Part of a small language model's weights: a variant of Adam for these matrices.
Each number is 50 + 10 x the weight over its row's rms, rounded and kept within 0 to 99. Layers, rows and columns count from 0. The size before them is the row's rms in percent of the matrix's.

# k: layer 10 attention key, 192x192, rms 0.0761, rows 132-156, columns 128-191
# q: layer 10 attention query, 192x192, rms 0.0809, rows 133-156, columns 128-191
k132 080:43 45 48 63 56 51 55 45 49 45 50 50 55 61 45 52 45 62 50 55 58 41 53 43 65 49 41 47 54 47 62 58 30 45 66 60 52 60 58 47 54 56 49 65 49 49 36 40 51 39 50 57 23 52 64 36 31 50 62 73 58 70 55 46
q133 097:58 52 42 44 56 37 42 61 45 51 51 30 58 38 45 57 51 57 57 40 41 65 42 58 57 50 23 61 53 55 51 37 44 35 54 44 36 42 51 19 48 42 72 42 48 59 61 44 56 48 44 52 37 41 66 23 36 49 48 55 85 45 58 49
k133 082:45 73 54 41 37 52 46 53 40 40 45 47 39 52 54 53 47 33 65 59 69 31 45 41 34 50 61 64 39 49 50 46 69 66 58 25 60 49 37 51 35 65 48 61 66 55 33 52 47 61 49 47 76 54 41 56 39 55 58 39 53 46 45 51
q134 095:47 51 42 45 44 67 27 31 43 39 56 52 43 54 38 50 49 36 36 66 59 33 52 52 54 43 69 28 57 46 50 68 59 64 51 43 56 47 60 44 58 42 44 47 53 59 52 46 50 51 49 36 77 55 46 65 67 36 38 52 43 47 41 46
k134 091:45 63 48 66 46 50 56 57 54 60 35 49 72 57 72 40 53 41 54 35 65 28 62 45 61 56 54 48 56 53 54 43 43 32 47 54 39 39 60 49 45 60 48 59 63 50 44 52 62 57 64 66 33 36 43 43 31 59 60 54 58 64 40 33
q135 094:64 46 53 56 53 51 46 32 30 44 69 52 44 41 49 78 48 31 54 51 65 47 55 62 76 42 57 36 57 57 60 44 42 58 50 38 58 28 64 44 44 46 48 39 49 54 56 49 58 42 43 48 47 52 65 47 59 58 35 51 70 53 45 50
k135 090:41 40 28 38 41 57 60 42 45 47 43 46 55 52 51 63 52 44 37 44 52 27 60 51 73 39 67 48 47 53 69 56 55 55 51 48 27 52 46 33 65 31 65 48 37 45 37 39 52 57 37 53 41 48 68 31 47 57 50 54 62 46 54 38
q136 100:46 47 56 52 41 57 44 52 48 48 52 52 41 44 48 56 53 58 52 63 67 40 54 55 60 40 56 65 60 65 54 50 40 51 68 39 48 51 42 45 56 42 56 69 57 39 22 50 41 37 55 34 69 50 47 66 47 46 38 44 78 43 44 44
k136 083:39 47 61 48 57 48 49 57 51 56 22 46 36 56 58 51 44 38 37 51 56 43 55 57 52 49 52 38 58 48 49 54 50 61 68 60 33 62 57 45 56 43 59 25 63 75 48 36 40 64 40 60 41 56 46 43 39 48 56 46 52 60 46 45
q137 108:57 66 45 42 32 48 49 56 46 37 65 32 40 33 51 53 54 52 49 53 67 34 47 62 48 38 55 50 54 61 61 46 37 58 44 40 66 39 41 44 68 55 44 69 50 36 54 45 56 39 58 40 49 58 48 46 45 51 50 49 55 58 57 47
k137 083:50 43 53 35 55 53 49 51 48 43 60 60 51 42 51 48 52 58 35 54 42 47 49 53 42 46 50 65 53 25 53 42 46 82 55 46 51 67 47 51 57 57 36 35 49 50 44 45 42 60 61 42 43 35 57 34 57 42 54 34 39 54 48 60
q138 092:54 63 56 39 46 58 43 51 36 41 66 26 57 47 35 47 44 57 29 52 61 26 52 50 52 46 64 42 57 75 61 62 60 67 55 53 58 47 41 53 43 51 47 60 47 58 37 37 61 54 62 41 58 59 65 44 68 53 59 48 49 63 61 41
k138 081:28 64 48 54 47 64 59 33 45 46 53 56 62 52 61 49 62 44 48 64 46 48 51 70 41 47 55 51 55 50 67 56 58 73 50 48 47 59 42 34 48 53 37 53 62 51 44 39 58 58 64 63 63 31 59 54 40 48 46 39 67 61 30 77
q139 099:52 56 43 72 46 41 38 56 43 48 49 44 44 14 49 65 38 24 66 57 59 39 46 52 56 50 64 43 50 46 57 51 48 37 48 38 50 41 39 62 47 33 53 41 61 31 41 52 42 46 36 29 54 65 53 65 38 35 28 53 50 50 46 43
k139 099:61 47 56 73 48 52 42 29 59 58 48 59 58 37 52 39 47 46 46 46 35 47 57 41 48 51 52 36 56 32 26 50 59 38 51 60 58 54 70 71 39 54 55 26 56 56 69 42 56 62 46 64 46 47 49 48 67 52 55 32 46 66 62 45
q140 106:49 22 50 40 41 49 57 61 39 72 51 57 61 46 52 34 48 48 44 43 53 48 40 46 40 71 44 62 41 56 58 48 53 50 56 42 49 42 42 51 50 50 41 50 45 46 26 49 52 48 57 32 42 47 54 42 35 41 66 52 49 45 59 40
k140 104:40 65 60 64 47 55 38 56 39 57 46 44 44 45 43 26 49 73 40 41 49 57 35 57 44 53 54 67 42 35 69 36 23 40 51 53 50 66 44 43 39 56 48 56 54 51 46 54 50 33 66 74 31 47 40 29 35 43 48 59 50 50 50 55
q141 084:42 53 49 61 57 51 39 48 56 49 54 50 51 27 50 49 57 31 29 42 51 45 58 41 59 47 56 46 52 33 35 41 60 63 58 57 42 49 45 44 36 45 55 45 69 44 56 45 39 50 51 38 63 66 75 69 52 54 46 34 37 54 44 65
k141 094:46 38 53 75 48 57 47 39 46 60 38 42 50 50 67 45 39 46 47 53 63 67 58 38 51 32 60 39 55 35 58 61 61 30 74 61 43 58 47 28 39 66 51 48 49 41 55 20 54 64 51 79 50 47 70 48 32 59 49 50 59 55 51 47
q142 086:76 42 42 57 62 56 57 47 28 56 52 52 57 37 54 57 75 69 52 45 67 36 52 37 50 46 60 51 52 44 43 57 55 50 54 56 61 43 29 52 28 25 57 39 42 55 30 54 52 38 54 27 40 66 40 51 56 60 38 28 57 39 58 52
k142 108:62 41 55 67 42 51 41 49 52 43 47 54 57 44 53 49 48 64 46 55 53 61 40 44 45 32 50 53 56 43 32 41 49 48 57 59 64 47 62 80 40 65 42 35 46 71 69 51 59 42 49 54 44 58 52 43 52 47 53 50 70 43 42 48
q143 098:38 41 65 45 50 54 46 44 55 52 65 63 64 45 55 45 47 50 43 58 54 35 49 58 50 47 51 36 41 53 49 63 59 55 54 48 59 60 37 50 50 52 67 66 59 47 50 45 31 56 68 52 64 54 63 55 80 62 61 42 36 58 52 57
k143 110:44 46 54 57 63 41 44 40 50 46 54 52 56 37 61 52 48 53 25 44 38 60 45 75 46 36 60 56 46 54 62 53 68 60 64 47 44 46 30 40 56 52 44 63 57 51 39 52 61 58 63 69 56 62 66 23 44 46 50 42 55 64 49 46
q144 101:64 57 58 58 39 45 37 56 40 40 53 46 27 45 48 44 40 47 55 47 50 62 53 46 47 47 53 45 41 47 44 38 36 47 42 45 51 57 56 42 47 49 56 56 56 45 63 53 38 31 53 50 41 42 22 39 49 36 57 33 58 53 64 62
k144 102:51 49 40 43 39 63 66 58 50 52 35 32 44 38 60 38 59 48 52 55 50 32 39 44 42 54 61 52 60 58 41 57 47 85 67 49 76 46 60 68 63 45 47 39 52 63 39 51 40 37 59 36 53 59 58 47 47 38 67 47 47 24 60 43
q145 107:54 33 41 45 53 44 51 45 41 37 55 56 35 50 53 35 47 39 35 48 45 51 58 32 55 54 42 58 50 54 49 56 52 51 49 49 41 25 58 46 47 45 56 44 57 41 33 56 53 52 48 30 39 67 53 69 31 37 37 47 36 45 59 47
k145 106:47 50 45 46 51 46 64 47 48 41 57 54 39 52 72 58 56 43 63 54 65 39 46 53 44 34 51 46 51 43 48 30 54 61 56 57 53 62 74 57 62 60 09 50 43 44 31 29 66 44 60 50 46 47 58 58 49 56 38 65 54 54 35 55
q146 100:49 48 55 43 43 43 50 60 45 65 53 47 57 37 50 51 73 68 51 46 30 52 42 64 42 47 54 41 39 48 51 63 36 63 52 41 63 73 36 40 64 54 50 43 46 39 57 48 53 34 65 62 51 50 40 45 44 49 67 57 68 68 45 44
k146 113:66 69 45 28 32 43 50 35 54 39 64 44 46 48 33 57 48 44 56 71 23 51 58 57 42 43 55 55 49 56 54 34 43 59 58 55 56 58 70 60 59 47 49 46 43 52 59 46 46 51 46 24 50 50 45 42 57 46 47 52 43 54 51 36
q147 099:54 40 45 58 52 52 36 50 55 46 50 45 43 66 48 31 52 51 63 37 78 59 39 45 56 61 44 71 43 42 43 39 53 43 68 56 63 43 65 54 46 53 48 44 49 45 35 32 39 47 46 38 72 41 40 63 45 47 48 45 57 44 63 57
k147 108:43 37 76 42 45 55 65 57 61 47 48 35 44 60 44 44 58 28 54 52 67 45 47 35 57 47 42 63 43 38 52 49 46 52 72 50 66 53 47 52 40 36 36 42 66 69 42 45 45 64 69 55 47 46 44 55 48 43 53 40 57 48 53 68
q148 105:46 53 47 45 31 48 50 45 46 53 42 54 38 55 47 58 47 34 36 52 49 65 59 61 31 43 70 43 50 57 45 64 60 45 58 56 26 37 76 13 48 53 50 50 31 56 46 44 63 61 37 50 40 32 53 31 51 60 46 51 44 73 50 31
k148 128:42 57 32 57 69 53 37 50 53 64 49 57 57 46 54 68 51 69 34 40 44 61 60 64 43 59 48 53 53 61 58 45 52 57 47 64 23 38 57 43 57 62 44 62 38 56 60 57 52 62 35 48 52 55 45 32 57 49 53 45 43 71 54 50
q149 113:54 59 25 49 58 11 45 57 50 43 53 41 43 56 41 45 41 31 54 57 52 47 55 42 55 53 58 46 41 73 47 51 49 46 45 45 55 41 45 58 48 57 30 42 62 66 68 37 58 53 32 40 45 49 61 56 50 29 48 45 47 59 45 58
k149 140:61 62 50 45 51 44 51 40 57 52 37 46 47 49 35 49 48 27 52 67 43 37 55 50 52 56 54 43 37 62 61 62 37 42 47 48 43 52 59 33 69 40 65 49 46 53 44 29 49 46 49 29 46 54 51 65 34 55 60 47 52 74 74 56
q150 127:54 76 61 39 60 37 67 45 57 42 39 51 55 65 42 58 49 49 49 38 54 43 49 59 38 37 49 45 53 46 49 55 37 55 57 55 50 60 54 31 61 45 45 27 46 72 52 67 45 46 44 52 44 65 67 37 53 55 36 52 45 60 46 60
k150 143:62 61 54 46 66 41 60 59 61 44 43 45 35 53 46 60 58 44 52 45 50 46 49 48 55 42 66 43 59 53 25 47 47 50 48 52 51 52 64 32 51 44 48 25 44 76 56 40 55 54 40 49 29 49 57 39 57 56 62 50 49 46 45 53
q151 116:50 56 30 48 48 54 57 58 42 58 56 56 48 48 49 57 62 33 54 35 48 44 39 63 62 34 65 48 64 55 55 41 46 55 36 49 58 67 42 46 61 52 40 52 45 50 65 39 55 46 43 46 42 58 41 47 45 30 58 71 53 58 62 51
k151 126:52 65 45 50 46 33 50 41 42 43 56 39 49 46 34 72 42 30 58 49 45 54 50 52 51 44 53 44 42 60 48 57 41 57 41 54 68 57 44 35 68 43 70 49 56 50 79 38 42 35 38 37 50 57 55 71 38 56 55 60 47 49 61 45
q152 124:51 55 42 55 48 53 51 39 41 36 61 43 40 51 40 53 51 51 52 48 50 65 44 44 50 39 61 46 57 44 38 38 66 48 47 48 60 65 56 54 43 38 44 41 63 60 58 41 57 48 33 57 56 57 44 58 52 45 58 61 48 47 62 54
k152 134:59 54 43 54 51 63 44 50 46 45 57 31 52 59 57 44 40 47 44 55 66 69 46 44 46 46 45 53 55 36 31 43 59 73 68 66 71 59 58 62 42 50 45 47 59 55 62 32 43 42 41 53 70 49 66 48 70 49 55 44 49 52 54 65
q153 114:47 52 72 27 52 44 41 50 37 40 48 51 52 46 52 42 21 65 32 48 56 56 45 26 41 48 42 59 52 55 50 45 61 49 42 67 55 45 61 50 58 40 60 55 44 61 38 60 60 50 50 42 49 59 42 39 53 52 56 56 43 52 55 41
k153 140:37 51 48 44 40 47 57 45 56 38 56 30 47 48 48 51 61 66 45 55 60 71 42 46 34 53 48 64 61 36 38 39 57 57 50 55 63 37 64 65 55 60 21 57 46 62 46 35 43 45 60 40 56 46 46 47 45 45 41 52 44 57 35 54
q154 119:51 58 51 69 66 37 27 53 58 54 39 40 41 37 62 48 61 59 45 46 51 53 48 51 44 37 51 60 58 55 50 58 56 56 45 55 51 47 39 55 55 52 56 57 49 83 55 43 46 49 51 54 43 48 51 38 54 46 54 57 59 48 35 42
k154 144:36 49 60 64 55 41 37 41 56 64 38 57 50 42 52 44 52 71 35 42 37 56 49 50 41 57 50 53 54 44 48 46 33 40 58 52 64 42 37 45 51 59 42 46 60 62 58 26 50 39 54 83 49 54 54 20 41 66 55 61 69 62 46 49
q155 114:51 52 62 52 63 48 44 47 24 49 62 47 49 41 64 42 36 51 37 61 32 44 72 48 42 45 56 22 45 58 65 59 58 51 46 50 48 53 36 35 67 42 40 48 41 54 52 40 56 59 51 53 47 44 59 56 66 46 53 56 47 61 47 37
k155 139:45 65 43 49 61 44 56 47 52 52 60 46 58 43 71 44 57 48 50 53 43 41 50 50 52 51 47 66 57 54 68 52 45 57 54 46 26 30 56 43 67 49 36 56 43 46 20 24 53 57 64 41 51 57 61 52 39 46 47 57 59 75 49 44
q156 116:56 47 50 61 60 51 51 36 44 62 51 43 51 45 39 63 42 52 37 47 31 56 38 38 50 55 45 40 64 58 65 53 50 48 57 52 57 51 27 46 69 54 49 60 41 34 49 43 40 55 53 58 46 59 55 68 56 59 48 52 67 53 44 37
k156 142:50 47 39 53 50 43 48 52 55 60 66 39 47 62 67 64 40 36 59 48 48 47 49 34 58 63 50 42 48 58 74 56 69 34 54 53 50 47 33 29 60 61 62 60 49 36 43 40 42 59 52 57 59 62 53 62 46 53 48 62 65 74 56 52